Each number is 500 + 40 x the weight over its row's rms, rounded and kept within 0 to 999. Layers, rows and columns count from 0. Numbers have three digits each. The size before them is the row's rms in percent of the matrix's.

# layer 8 MLP gate, 1024x512, rms 0.13, rows 937-973, columns 384-511
103:482518546498515424465504533472517534512484526562519549554509448507509507398569444554425510470535504487572447512521526501483468497512505483495507506534548494495472400484527462504548497590590477455471517529546524461543473498418554552459475528515454486474512516595493453491599542577481516495496478498478484555518483431507493572538521525489522463435574505442487479509570501539483460511576
100:563421478439555490522539488527466507592480512444536430534521510538452466537468458492501414516499482459481581454551560514499501444512479475508450511494440541471496476402454497579541516483587527455508476463548475475511442539490516553501489485501511449466515526539469474498487535542488510520534524494512502541474444504494477431449507470558483531515464475511466553501505552489532523492488
110:489508490533437531466496463459502456495494511464530466568476522448491496461521483513504516475491451539512512468465530524524477546538483464454514464511444515456550530522560512527463516465422473497620512475488516550580450557525470511502481501484408523504484576514554546488466472573515495491510445523516533502518524536450433465472525466370518415470482518514477532500488446455548535529506
095:476482456516529530489516445495454505459505491451519497475489530465464545501483416532577525507462526467433391534560480455379442552501567453500567483477454546500548548484495532502535515539511482536539523470522520527471484540576531476569474514500450566536550448467484494580577549561501518483438492517509491429504364463505476477418526493512539486437501509510422448552490438533457481426444
099:515474499538523507519497548489525511570572493562523493484470532525495428511567478483516498520496594535607418522542528495510494554491505459514468449456482449472492471521459544430477473488466520522469471500561493437448515518517546448556463429532470568496486444488489490479562493477512511493489510514587555463459473513410510530430480404476503518488477468491499531456488598448516467448524
109:477488496495501526506585547455447412464505469514453538474523471498609510427454419519526508466487504464520489493505537515493453543570493489502577513468543515484588435551533484527530483509462487505528497506528488551464536527479542481487504436463440507459521476518488456542497457601571537514495568533434449480562454516490480433478457485514465563502444501526517497486460473478444483502490
095:508531489461470509542502588444534551529469485465482426476501496509567497518438549556497493454481489536584465459500453521464506508561475436527504503549512474424482543499489444451462542505435472502443509466501558477477453592510483483501474514537532494460473522456489452461503518510472548467530535494578496440514521485435544538492557610522415483558526499482502496530465490428479501544427
106:482476475447505516457470497448477536538516484469494478571442539554517484551546514500557476493562525468491516465470480510485522470485438498515450546495517538523533506495570441540441551467467493519551547470511464547475453475479396543457496444487470532474500522477467564495498574523459518448534505421538432462462535519493528508496539481462494426495578470471482468530447561491554489556477
100:485478445525553450498488451462519604383447531410475445534457417528476524607521572504542460499420476503535496489560517528469519476501445487521506509494514510537422506491476593478509537536475530472487434549410550472511562504492538524558542428484451482508445534482495478513517470484483550547477542523413454551574473505524508509496511428388554466524460468530437496559516471432468462465456
102:518510472456539463451484488606509578434454500541466464513490487416572481568462437500461510533494438501461490510483519481556482423539517494524561503589521434434504531569579461476502439558493523518415478537511447538496494491477505525480538507551508531474502524498532481505519438534483553475508541390405491543504526481514519543506508536467593461470446508492521445450462507430487509450471
103:446503443494560537497527429504526470562511569465502477494528458462532474468396505470437486460564546538479521510559511567540486489487462512504491524541485503449485528537497514495583558511459513502486474502494535583496476450528519438526482428496471552517479508446457486539496544523522480499471533400509473546508481598486516475520498497506445464460478523479492490575501537485510419476440
098:492453561461553512501526466469453505529488520487547530478460496502538518436545573510519502442517474455536531419494527542578462488528487525500509478504525496492501447455495534478525496545499535529441464477484482512475513466518480514520559515535531588549523573536459459545519470497519479519478542425493490498507562544471493495460523500495550611542512546498568417460514557527521431435546
100:518557502426543494495516574466511510512491521497448525501475499528458503469457444495526555544490540471545459533489442548486488543504471443555512499524410521448492479531424542509470544425490512427433477499553450459471547512520453515525566553493562476420538512499524458507474493556472485486494505582453500529577493527500551535540451483513563505515516460521481521483515520517490531554509
096:502503521483468483543508486504482459453487523447441526506485561519426512504557466490457449494525482544538503503503456492420526504520560481540525609464537508574465499500477553561516489440545533486555518459563496481505553529526482503566572490532421485488488527454580476545486539479459462452403490542418477507489609558484436519499545476531561526402495513536388533506590501471464520511472
100:514492461496526507543483563472474508424522471495429528516474497546520479454514522443478436497562528482521514549471503518532494466533502472515506474468496523514508524538534537498551563521463515525570556539539577451499461474542448559572466418464504452489486528577494523514479572523441554511503471482536513486491556507533473526534481493523524505498516522457447517494454421608488507587494
100:503507530524496467513528505474564484457497424581462487579503477547494503504432568475476482458544496552523518517456484524510498524568560529505618502521484495508485532503452560469432538460513511452418530446487497499421511417520530553508608525550489430504521527555472513529520454537443479531459492488438482524579531471483473489521503501525495473486515524490539530479492527444568464513512
096:445556451529541464544503561440519419518470559499541529507502515502512540528511444527500504549526546489479570436447501438470598512488480541495579498499552538497494508436499495530563464513524510474498493497499472461435374499541526530549499510474539590510505537541468506546558466570517464498467485496547528555464471468457490497496521480507487520489495519459412496477445527547490467440463
095:516479497506474489536492492514494531505549520476556497467505545479566515499473523512520509495475474501488486492407466507501503466527510511502532553471514496456547495577488524443482531513499519488488522528519464491546514543467479556515427508522556505465532578556518460490530464497560510530514515447429501527538577447558516405410435516438416532493497550590527476541535522483530494503483
093:527553510401535479453522472518552563501573498457488504546515463483491518458437540446469517472535502445407530465491515541519469484528538509559500481480511493487482453482545583577534443523479547525472458454492504505557561476554558519522481568510480522434433480559452504584481515414479426476515477480483505516524492542505513456511555442540402514512466470453495551516467490460537517551535
104:541500500496539455499458463520532480471487412556535508527487469446453593523542452519500510611502459473501409424497517536491462519485479536516532506528540419471512535526444417452456498459598465512480489521476504442537425508456461508424524485508482518451481504505545490441535494487478456600512558445519483503531519516521520520433503525465466494449435500501552502526539571495498479422518
091:440427468535546454532472542487521554506517537536527491512475449561430499557467507498573587450517527549523438585504505547556497498466420521470482505526570619481546448475513469442496583513535468521563445488588510536460471520491476434499418496470517462453555483513430508557492571428503515437533442489457437521522471479488497471500473478465469463534533492544457480504520534493473456475486
104:514435519499455490488499527559483513520506481557530523542502534503486539611485559492550487469517498489528429463543470519479576533488508484425409505546487549539516569458516458509524459480538528494492517505531618421502523437477472519383502474508417424533551495489522545467513442545468386422522419513544543419530493509530491506478538498519508457532534491540405491535565492452486512492507
105:534471558527506467530528584553534439541502509570501556502520438509505504475561470513508543496510483533538491506451497521429502457463541502483489511470521489547449556516493531468501468475487495523531430526440491471472507501476535503501534496489501531458488518429458531480475502501476510525402602473549479462520540517473531542526531558501398500456512481480473491544457409465494526520529
104:521541575457504550478517557485473516568480528469527491462498478508468525526494507517457520461462421458610515550512590492482423489476452552537505473494496503429478529467456533505515544537518521513499564584494533428484561527461533456461468545442499543541514502484475452606427494537482559521440517477534520450397430511453491517485571425447520487551520468479485430540487528523462525492499
094:527531462464597535466469499544548512464488534483468457493534587603507505503577509456508513481450559551431488562493486530500486448537478509403504511506541562485495469504530505493503481543584542473517520480475477562475492495487505504503528507559516477485511544515445495485517517484541484472546492579538502570461439431467486484478524496472513461470535502445500533571493519438449457466544
093:570457448493551493461480528505536486505504455549527454578525550495559567491413478484535451530436506456451482498572511529451559577445541535473521531446507492498515541513494460581489535504469508529531502492536522584492499476527479479557487487474457448501507498494506487532484476492537569427538466537647476511568521529492529540496510445490515471473523516468490502370532591563469555499450
099:434526527534566515561458501419490498440454518458502484485487558462456491566575459475506597486463514549488525515523530544534505435476471556419428516484460513498462423506554476502554439433499468453579528481553415466494427537497493489535535518477457516470527460582516473487430430446442538476425498486574505402513531551506481558491470459494559586516490432506581424481501498532475508560536
108:529484513507468477481506519568517484483483498572462551483541462505568533490470491522512561537470505534567493526556565532550479526612437527477432538487494478433497509485454527491559526470521495592534550511524393510519520510544449456431548476433536513487519539512554486451526514503492572498517553489472433448422461497477512551512465487522533457490530476434512497506481531542533467505449
096:455533487579584539570435485487549518519547518545502408503489508552571478480526462490539479544541522582499507521490497442519526501491564418462430426470441465567477499528534522508509521562533489484472434451531494519536514563506519535491497484523504467489493498486513519471544469512453571421542443505516481547464566495495467470412454540446517512522480533484502480522463508513491451513454
094:462445524562550404482562450507470538440430483410517448465420549568504503471431486490488558502452452492497465533519523544516608538543587584505484499533490510484566498508448498542508538585440485500583437472533481545507476504473488520472469436499469466526503513506509490487405469456439631543488553557499544457491544470496500540529511537566517506523514523470496478558446575478460561489476
098:533497455527583481497490409510525514479537554554470396510457485460592542460526458499577471488514543487517417483397556448512519517521496492440555483464504619506515541428538459472506579505515427497480488502561478423468581574506460554523480548470604495506482494546544496467498491497518488555459529569551484519462486498479467488489448494484416452462508539487534420519603476524468519523524
099:470513545595518437453476483534528497386461498492473542443520442516497475543522527495534436520507461542404522554505534506525518481546564523526459536526513514445558544523444557480506445478426495506522534471432497485507455506539543514544487428488545576433551501528523536459507494442543536610458477556517519595498440518444467484542523504462478493483522508416479481518434445527473492587442
101:548537472550482473429488492576446532579438518526579481516489548428533453502446517511559538488493494481498464385545533528520445585500521447540494508510458439432543493554541522532480530482560488584517537514550468482517559413417504514459452486533458468485525529575466496473538525586478490512442502449541513482552456521533493487478571497547525427473390469524493541510428492520503513518493
092:526484523496468490464500524490504519502513579469544481515535454465511488524489461610477432488501478495549477558531494470555431503503468559491513466547572498450415468516582475519517480380498465440515481550503493559546518562510466449484498455511479451449461482475526526497474476498513471530498481535502436504554510511457447476419437448525558458467511469522488445484516551542556416555480
106:445469478501504434471535479458492520509568508464480464446519540557556451522520411497482489461539536441487512474537499469567457514517529474513534507516493491494480483545580584491514496508426544471528458493496484466488533473575520512476506462482477520518507512446474498539458505554504525501475607500434535508480475546550453522543520470484493541471556522479542559606524534477545516516527
105:529491461537513507540499497459438509527559469528481468477489508561450460602470493510520535458432525529554530489439481523531543512552540557461548457528484533461493487523507492515460553543542495505484491492525445447498492515467540577561530434507551477454495429517439480470470468520493460441506483527496460516506408500494494438568531507507400530542487511444474511533584513542497509489475
089:506464509535518520480508570513504530571483567529580454470483521519506521455458510508454458455489417611437517537514421497519546488493488503460459514497482499467501553541532516474514407577477490465439455467522514456458530468538513462530548427481436516539539551466493565486452470464474584560529521439564474463466468563491430537537446564496526494530527494501423509523500516505509474449612
# layer 8 MLP up, 1024x512, rms 0.14, rows 937-972, columns 384-511
103:496463478488549555455511497533422487475548537463479458481466487412531472506525516477483504420531523427544506523520500460548498466480473455532502449437610433487492471524533462578501540496536491456529523485477496506536554527474544520505548541586537452510438517486345538533549508556481607485457579525537490513521514497571553499534489575462476446398516524409531509543469479454520564564552
103:527611517595510489525412499483531520466599579523505496519522494461452496488569483529503500502538463542468500542451459468527491540512544483541495493463563421487533537604534527530452485564388464530516498486476498507609438447536515482499592481524571533515532532487474430468466481530574522534472487495456462417527470469503548559545435512500511466535514458457524505511483443559503492528456
103:459500431537539502545473494519512470469541463515510474539479504545475441581497476521447520488567537501444543457482533501444478464459482512496491484597575482597470438435480499451465433521603519482432491531471526498546523422495538551475536457529549604460480500511488514508493539533517509497486448520475569488452474428517482463633552502495500535471510472457503453532529456494473381545460
099:439558513516550543460503504502478484468507461522485488454524462514485595484462456525544467485493520534566524453538503579518466526585447543452554459513549496562460483519509539455446623491530558518569494524450515483516492506512462475486527509543483507469459545496522502471540527501485579495454477564513506538482479505466420561429476530524485448470546450537566527502501488419474542491481
096:549579527462467495449388549568537485495523508467443554463501464523498516528504448464508457595508515460532532588507440513560474563483508525513479451501456527537533543525590487453533468426474519502449563518447568524500450453571495515487525548499471509541461504509549563501542531499496461499481512487577487521551552446545524484493530432486491425492483489513503522457439491556461435510531
102:477519493461526562541563507541496510522467482456454489524505436556476510509520462529464495476514512484553508521517489525502527474581495557464444510470452522467563518508507453560569506507432500417464429533541537476453421503510498451523469498532454435511472507526519543485453508536513509461525470507520490474495522498424543515502589435431477492452493460481484508496546459421449439624518
096:453473517487436469509527482437441516574470476459529479516528433472557447518551539480505443533536476518513456489491476500480507475443498541577495533523503469553503596456469520511506534555562444455455548495419405452549507435537481444481472506512491565484526505522476579512463490532472471564532456532472505476498445416490555521511484557462548578444551508538535549458518418536518536548474
106:474539481457483523546522519443482517430533516500536467560531514573455504492527437481493415422554529475584427493335515527475513497495459528548446413515480453492467511507578536539488478495538492478476527510463549479472513447454524556410495466463474556582493470483492567520444580461464471515474474556510490507522506474494391489504538524479443454437541431569552455502471528508553445494505
097:447572401493498515511528546496531421500538465520478434488577528483507532507521440498549540443486525513520479418466489458470508431571455526522485575548517508418500485494501462534493584476424563516548455490525526461514538585425533482565462490417583501547518466519567490488581500485537550505471505530477493561449547450550540513463518449461458476445480577459579454537504536466574461521552
106:570501474566515478461477457484536505433499510473422453460457538466509483522519501538450535540484513483487492504489488465531545452527525586465503554519506532537520521561511496500466494589433496473502500526517519449493488504480433516515477464457470551510495445550490430436550414523512514435467467502474495456464516515463488475418475475483558516522465481522513474504522554388500508563565
102:471480462515535534569444579508455569386520506527488460426533544468422471469513523440558500466379512574443464577442521506513479432465577420546468466480617502463557463513516515477527480490523548540480461500529557483452472516496518517565500503471531513497474423487493511504503497553494533436546533508504462399468485532534496491547533480534455552502525482491469508509449546502546534537472
096:519513509470506489540493522485457500430508548475467506423509544476521496468513577471565392518535539422444464520468509469487532551600489519464483438424459507494468482515568495501554488466537583475493467487466403531465460515529527510457549510435500526556498514483496538436528518498537479534492502405515586490540505505507499561493529484499591536495509600516524478488478493469540448543507
100:440438446530531438519512471523469520536498461400473503466536511433503436481527474507486504579537524480566499486532569484471475501482480493531446487541540585504545481452550500566476471479510478516458479507475542429469484503523473555537502491482535514474551474508488467528495571415554467532463442504567455450506558449431548495503542452491580428462499452466527477529506451584565495459511
099:499552462554518483485487498514468462455539569436499485535440428467463461513461414511495434532535529569510551470483466470506458471457521494516485473544475462494472473582536570512529481516529461537478445583494487519441548577555508557466504504518547461516473505573566487557462478524405539504447469513549473450457517466572478437542501455461549557525518472448458431588476509544488513539506
100:567540484460494549513496468510507484517446553472526462513544446530450504560508482426434504393472499536506511461411501492467498575513558433462528525530536492459493521548508551485456498513499507517472509499483467453516467499506482526560509487496551511509460553433554528465580505429469508522524521414454487499523484410486484469408530526523469535425538500429472528509555531448562495570533
096:529414490526525429480437442484555433558539486492496501465499503458498440474450494541596539480411434452480473474475445500420456483477515483426507489483466423482518468472517467480450496557558521531453404510530545529519484533545480550446463513492509520442500546487470477557531449519448383494550536541512447579490550548558498523486448532539501455490533555568451475528556557484494528448459
091:487483581446482476473541490520503472567512552514437492460527506456539478440532531511516490493535504474470535523489492483527500472549479454512469462461558493485469507568465485505504400478546499562472522543455508473465552464602482460522535482479458534532473485494487568513500478495507575507479521513463490502556549599506567440503527450535516500489536494504547528529418545508473519420470
096:566426550519441480569527505538521469546400503470456574494495445503492514510451499556517469495480545551450592472549499530551517454491492504482487489483436539417518498497488529501478532470545500522476472495546524475497478478499506458489499519584515499474483489561461487529461468512591413457573551497446490484568497521535542527436510486473543554492461493498441544529450501561521486467433
095:459476546555507475446496456439409549466489531531539511519483487543493549529455516519513502467532622559543507500548483513515482510457482476484535410497477515549575558520475495472464446467541471534447549525488478458568521553562486486476488592524460562493470548474577479573490497455436551526455462500492498539503426538529498545550465464564590549453544462490506504482447473535549549495518
102:418497543493535557517554503573495551508520477506498539543494443482597478524460469522468418469507557506582453464524499467598538530581509549503571513532522485490448489552461454489417499443545527517517513435484462443495494489469499387428469530562530473504506496516527443531416513529482485519461447426524475514527489520523485559506501515536448428506441502518561492456526542561495502471473
095:427514460434535481510496479498518501475528474419480446518474463571381455508517515522494503476511540516493506486542488548562550536464472480509446509482509528492513457512572505499485497468486512504487389470487535564446521460527506483463479529508550478460550447536479532461530563416469598477464533479384467522479346519475490480437494570497559477528539397539448468514513502487421502476533
107:463430504557517458493465444535516516521531550520579499550483445487500585494428565532527519473460507553480498450423521490476522510433556505482432500446501493449480478494545494517500516548496534456525455520458528498475585473511489535504513465413567501540569449442564505563524515465430472486497530511482517483463577521485474465542535520501513471466564441457551555473590529592501515545537
101:577518462560455475506503485536593444515596478506517543522428446496533536470502506540498516537559405527604482546464549510502508460499509439489469534492522533508470506417542506543500506484537454471498412464441525426568519449545533458522489456443431431443522502466511461493532513518540576493450537471481438454504443493471496523485475486484444566510543472478479487547523404483482514471548
102:561525478487459434520428449407493519432541490502511404506563456550419526445505461531472560513513496500445451530521534507550522531478449566477498474464495481513458470525445524473444472539485525495486417395510480466568589533481530518439464510491516498447481560501539487562446466451446500519518476492493456537498517487523519482459495539518449478486485501417520543467537478491499542512529
098:463583530497466509436404447543475550514540506484498565419520479497526551451484522474494442496479474489495496457472509514443441491505553517402464525540484424480498460518512517536550379452542484480435488517484471533525407489459447564497565499511523483479505519520418484483528500485567472498565478496501535517474454464446443491563465463518487534574522462586488492539527489446562527508534
091:520470469514379432515582521526526519536510510531476540576470526426532527483544427518471470515498487439479475438534491458452488529483528493486511457405489534469485507560490479564517512540499434482454484445576406498487489531501548469534483500439497535587482466510519467537544527540521380369541435504465477470478376495483504526450453518508485525457477473518488437434538481505460477522532
099:524541509508577500518550558450448495492562570502493552446534538477525486450501448489514471484488528498481503513551534529509508480450462533508522466528498543525516459427472505536530535533422496595504481599509478550584522374485526557482513496522523484535483528463527512524540493538546500424505523516516504552524462528542536463519509578533506484450461470471502488420508500494502466434535
085:566501512530472486505560558505487490493567543496486533514497493439481500466526570445564472498451548473542515602425413534464502502450539487516539528538572509486464523448530483483473546519422555486460491488530570512572504439458455601541535468430499517546511512542476418425510478499526465461463563480461538497556475487502549442508487530482424413496562555573492536503550504484527574460440
096:460532526519514482481512522515496436509510485503552554521491432465479462490464490456576590540443509499525522484537584573502495564513541595413490495464524501467541465541505533489503545448454494456449474528501496486492534510500459551500432570468511496518485496529518387508479552523499431556476562462498381465397476530537480583527498475537504387436516474537504428514577514525532466521485
097:472485463482519481546470526512454524497562502570529524530598515483479494487442524497567525514553485531509533392418523491458428428440504443525498532554506445519480535446577590488492536464502466556502528520474478520533447488485536523533518476489491487487470480486449471432511546517498476534520497482454469520453467470527508535479588528420388450531508486525526527532445506531514477508505
102:467476540481520532462541559500499531537504500569510466534511498499478475479473489543520472586530513519516418478455459513563560500558482576511532547528465446512469554535519487453514552559521503567505557425433520604505510443534492559453558505489518449540551491499497498494529589550517526507499520428509452462447460462434345467543515508513481477529497591457565528498544558541524485513453
103:487532448569481465488524516547491579546516510455465551534535439527532418469504494503554486441508457580455552472500481535500374466501506511504451562518495433532535554522521449494501463506521536411508498469473582464443476534485509527490489444510456421445564527535519479497489498563529451507480497470514524512504531525434514469539544487460553571516517464474450475494493463515486474488495
102:526456568500479454501537502491507476582491469488448441533512453468501552436459517548466463446495452536485476516517437414470501528479470467530528461532505447547508487407557513559524492499481545475501489416489488527465519532571454519468547590422489548554510485482512485442479467490521528500585546531469513435491565482468484520550443470448569539491514547506501505515565530512480461445515
090:521533518541490566438466443561482496415477490518478497423395509497488514514452499548619472576458529479580478468541535508465511468491519526499493491470540480501456427562525515487512453507497526477491468501499409558584529500413540474516555505593484457483637493525504483557514480400492508466577461548459391510508481460524450566541472436466489463488467503487489460542472572519568448527519
103:526522506463475476478452572493571513421492508512504447545464493403471458401531528529422502516490438433540490448522600551522604520432539535548511508482492519556483531515520453465501602433542564493518543483483511440478518467443431541482551445512500464487504431466490527507494540486475423459495561478543519525549525554478475597539469458469446475529536527464471534490523499511522518489484
105:456520458570513465523494547531572578485456541548472472564517448503494565449488418526514511504551525556561486479543442385541528430513489466556507502528460404460480496552502514520507550437465482501436564503521520451476454524473548513503460541535553505451494488523545511529454547485488528520536466551440497447500493523503527515485490516477487563509515511583566455508528437429488520443505
# layer 8 MLP down (transposed), 1024x512, rms 0.132, rows 937-972, columns 384-511
102:538550508473530464496473465485497503573379452557511544531518497523556542516545420488427470524413461475500490448456484454498575511584483504482416519528437519419536535504481445497525429598553517560481553525575527427486513473536464469449497527510462481495540454594488513493428514518542472489454486517411485477554530515456487488457491478546554447468505437506501503470514496510446456506518
091:456518435479480590514432444480524506480519529469465503530441482466493453508447557489380522443509495457515468517530521476510564471478489516424527495415463526527463506551551502564506542435491525483495475550518481485535498481501451480507498540532533482481509549451547456482510503528513500500520547480445525481517452490493486451522457539451520531509548447617588535504498503561461466520460
101:472554517478488533509465520471511501429469485494523471519564546501571533520546486449459478505512555542473510512457485512518488505533552534540573480451514469457482515521527532531530529471478495485560478554473509512470510456510521515527454483467406549492474502468549548547474595562509483525476528492471489523480474519501532535470446485495523528550517422450496531576495512462445506527481
098:473453494511498514474455485457444554539475517462466514465519462478547462448502481564507452525476533571447541541487517508596516494442504495483522508594519462535467540549559429542457521532437522573487492501500462494534505496450530517502526498486481489482512524505564452469480506535520490494519552513512514500538417496524563484492485493447497516470454605506505472528564491450493514571570
098:497485556490509453509547546424427475551480448605499436495475506544468524465528430466511515567469578448533481542499498498479504450511531533513530506537443518450449540582453438473559451498529475553454445582529516497509494527422530511482506492550487548521569547464545443491489453466518536525474534576519455461502582490449496515468436414471538491565467483452477537477488467512462492471479
103:421504526485563464479496439500431462481496512436463503517477514524506516448444492506478570498469505502520541564535399465445485511533556480535523428493473459450580430539492430529470493493549475492394519524522457508385518533444546526540509497563482528547453461543528512548511484462499478471488448618494487544539491608472546464509515517493506504469500443526526521562520436485375515479529
103:564512469484557521471451461477486505561540443450570514463498517473516518524455491494541508495469498489510513516457550498532417535460462493533514548416511462481483527552483549499589478510463548536469504482546436488454559492478488396451435499469480557537593498548486574517556509528513448496516463495458509426508496432496574484488486431507560503404507527447515519543496510538495589549512
105:470562475460457510489475503453528491468522477504503471458502491475481499536519523541524507525504480495554402503460479471514564478441445530468549433542563474523542521443542561543430524461519495470528496422515535477486503450463513448462468482449460483514533488456489468578483571489448537463458512526499451432499536490503511544527496519547621471492583486449485499501504594476522498483504
095:468473493536501499531557526598597487509473532462600526455458557531427461469562578450498536471504525550485439527495426430478457462529502500524485552481507469498513544553498533441402533498443473599546456482456579544457507516506537537519500466456509481506474445501511546477495531493558491475483489485556489455493490502521498577503532466529480571509477498507489409533525551507511468473508
101:586551497479492507515465481510467493589450488492458503491536549461538498538497485446433471544464444470559485489487467474508453434554494409547470524451514561453461495533485517502516555474582560529448492522551457515502530461540478449584484465476448547500539532536572509484481461480513484456556573483449470506518536501420467509550494555489571500509384514539518517630529513558477502522544
103:443538561613522479480481496574439572478445518454478519482513483531500534527527504496477455498489524489521490541466513554453489517502499487514516519430515530421512541486555465505591576529502508475532559474519504473573499476527528519522538469429464532547438475493480502570511514433590546539447492491468499480512449546483473509434467480493528525514507484579398524510544489521498485479497
091:455500484496540531549502495476532540478486550489438396551450504535490553513539576481536528368497500417534472527492511506435555546537549553465520510485479545504577472470520519572505505479551461513522502519481488559447477527477548485483487513460494470512520490510539506447434505491525459506441470458515451452559510470458494519455512460550452591491542502493472504543552488460589505447575
105:483490475550451458471558511595540461484491513619599436412507513467483460481540512507522519508425448551549504503521550503437507504514509475451564512544533461548465544474577505447558495486558495469472520444511514415469459524508523488533430517425522560476527509542499528492452464486564477473502485425556520559506520510482551525550491508507458506521466570434435438576533503539530578492554
095:546533538469507469477480498457484531482540479526503525509487527533462526508517456497456446533506492556536465585577571575505503443496492545577509533479449469511484504532459418456505495561569508453498580524510479510432525529523569475464446543484520567511456441497526519493514428537476523532461470529538473408498544485489547485517548510542546532497528547553527507559515560569474502554539
101:520518538461493589511508498490541510540512434528536526450597478495415482567529492508452552525547546420470546516519522522496553496430539405539543536505499502497454456428576458521522491477534537552454482507560507539531510520507554510528491520431562528499472403495558539504554528496439553470523462456572511462504512519448532486457421417517480511546516484472489492560476522517530465493519
089:512464482499451482462519487604437484528426457526469480464527449505479552462530468506514454499469593498489406490509509511520523531474470506497599515489532523493460506519502454496479510461425515521485534450511462407542513482478489485545538440476503498482432524539487530499450568535588511577508472515495515604530528518470506483469511467519460548449512453504582498489562480526434567518392
097:539519532536593455476458522559490490406503492483505465459628493451528530459564482479515516520536470506449442524451594528444561422545480508462441440527474496501505508536507518459491457545560505456583455533482437479435575508486533468478469508498499414517470517543467508588495487526511503457445481447557494465504556559504459509581523530454556501492522511540540487476463559480479490445540
098:502533470454500505502502490510486555526451480546552486517549565456498456485442562397465510502472547516474496474507524497424509525411504463512534520512501572496465511500508472504529531485495552545496458495435449466499523531484477496535458519472566459434522518510558474451567514484526497436614474481530543521466498502506548491473479535515481499573503499485545443504580498525456474526493
093:487547513543525488498498459412593499566452537509508513444465495485483483466541544450537540513465470544566427494441472507523487423523559449553538391474528556463456528520553500530483545567472470505464478474491427553451524482478551521517527574443495468550551443497487484429542498496542434469490509470510511535483538536485561532479478529438439575514451525478469458477535458503489415465444
102:506618499446440493467503529505523527474442472512451489460503401507487498518530488439495525578490506460551470508498443436432507505549487428543538518552463521480477526509459496462432496485557533510549520475535538385525412513530442499498545488484494455509518553451523520477489554433521482516478568482485538516468506572499569546584524530522543484609476567516417498502505534546488457462484
093:504502505540528509499493529507505535490486540490587526508529447506442461554558505523590498489462476539528442556533547451603557549457517529414491477476604572534526463478544476455495509482410495448516456576497525547496497432508528429517473552495533411474519445477519537526523477416504487467521474464473523536467505511511479454542485465458496467557579561477593507549475422458486435477493
102:481430474513550455506485491493532470482473529520499459485531500577553443469525451474560477558469526460545474488435477458507540442566470539450549574478515416406440542488541481433565469490471520501550502529473463539504489556514484551572517566454465437530571436579510442443567467477480463519532527499409510422477533417502544514543475471500548424561490425394504558509522531528471477521475
082:513477512482518540476563515453473511485508518455534538485487539485489470475471523488503522505563551411539514459439485593488457511508584527449510551509500510366532523460463504486592431481448501492517531515508508473477524537508566530525489483504389453467460521513491524507463510498568467490433535514495457553455481524485474508521462495471523554598493476543439524425447533486461526480497
108:532487489498446480475520420491462447513510519558518494551544512512531566456446504509468522454443516480470557510518502503523438445475545497522514524510495429524486451481540503500520493541471496476470477453482573463488582493501586535558507509484482541488494590515511470557439492536603462504503521426496504455448445468546465519489545533533470548515436491421514486553557478482549582540443
100:470501465489500503540490482433525518426517529531558561539431432514595621482519519459470522546513503456452459505503479488386477519544556525566500469508450492528569544436479538499467483509566489568594500470585488469515436508434519445471505472483508500603542465500476454498535458465529489444521558462501517539505500452473489513588468514540465554432544532557503514528452574544546417519461
096:597509506474535538478477591544472530491515531531475460520531426472475530597468511470482555525448502514513598498522493482504508479537533526453510500510486592487521431495538483536531423508517454518481547522506539420474566540562465446502473517466527522434524490475487511534513483469502527547459625555504508436483539568437524542510560469492518524483494511451505464476481515447476492531497
097:464546491460525449473485529500515496401549559426438496554495507525535520521509449539486468495489510483454465516485500561515464556487538488477444493462545561553497567519454521475587504481460455449488498484545541391496446537554484509474449439467509512496486406450470484539447549542526529504465464514558524549534488514508434488562432466567483564544507521441506466544444448543440483490475
085:530518456563524479515565503559541560485477454578481479467423444493486491472510491516515602488481527588525467504550487540567477521571533489465471438531476543450479471384456480493537514538553473471531465514511391460456429488506492559478444513489459481516553531479485538469516477524523468527517546443530514480432482562514488485485521461547488550495462486507453440476502541541530426472490
096:470425507391423485433517514483430470485418483564494548391486509472431444474493566575539545533554528546480492449497447527517456543479530440480449509502467518445499433512493513541468454518492489516509490539452585534476541448445525550486457475504513479562518592596531473549531470476489422450502507491487451557424549541511485524490486485547536470519540502477434517534461538516538490500511
093:445513576520483505523494484387511549483519462542512508541461557450543431530527380494513522483432550528516557423559452496504504531519569470471559505515524464475505541475452470450490501481506475491524526521550517380503504497507514462507415463592562570516484560482555551453485515528483501442496474485456484501501455451571454441516401540467518517466452488502506513567522536499459492515539
097:480494547504492444502503479508452492505473503454517492490470498473484425534441522467427523506492502444443469494500478451524504457543513507488494459456413474504540507585408545493491473506508510508515527472517542646487485489452479473518502484603487494532484469477529530461481423469487515589492514476460460524469534549555447581457509472481471513444502458533502408455482456426557518552501
105:455485540448537472466552495501443477458479571547541456497529511539424502470540518470595500515506514498451414511481574452527480500529485519514485468495552480522483451525559445614461558593480446560460597510489505564512487535489563544434493440550413513430519478509480559514479544540523488547498465497537493519512440504484504530540522543471465528470472457538488491489457499524524513558498
108:578465387501476516491521509494455503460478499544467469415511491459504568475537477453557506487509495541420547467529493472532565519526432429522487472495512490528496547441521507496511493479450438535534546541462457528540535474503511491538523522514478505437505459479405484527430545447524482457505506561451549430484525503566582487520454479505503540506512595508506496448521573482475466434515
092:493504552541495477512495528452544450572462470474465528479484536452525475431570555511540446493480483454456468445535573503558521528539522460546457489494472487484535543494431490487556455545445394584534522515527521516549462435523480509466615440508512425519477557483484489512565472525531487506531452500502544500546514432511559489465546488551533518419503519485526561465430457520496485500541
110:518476464475536503531501483461450449516495433524501501533561557466506519488483520577536490423470468476470516515591493545525453551508475492502531506495500535524528554505465530520503550422429564507433449470512560493550550498417519580423533425533462519505507492478518467425514473566568492451484461441511541519562554555480487505589423517466451476573525535523537546537551476486575512492495
105:421447530479410528508532510510524491516482481515453515455527454463519555503512583495481436445509535543580503500519403506509529476433455459479495549464460464505521555553499500516495476455448537475482528448538470525553441503503560511473464499511476431463467485361526578494467509483558476465568457561545556531449525432492506476436490468475524493531516502504501406498454493484504479509542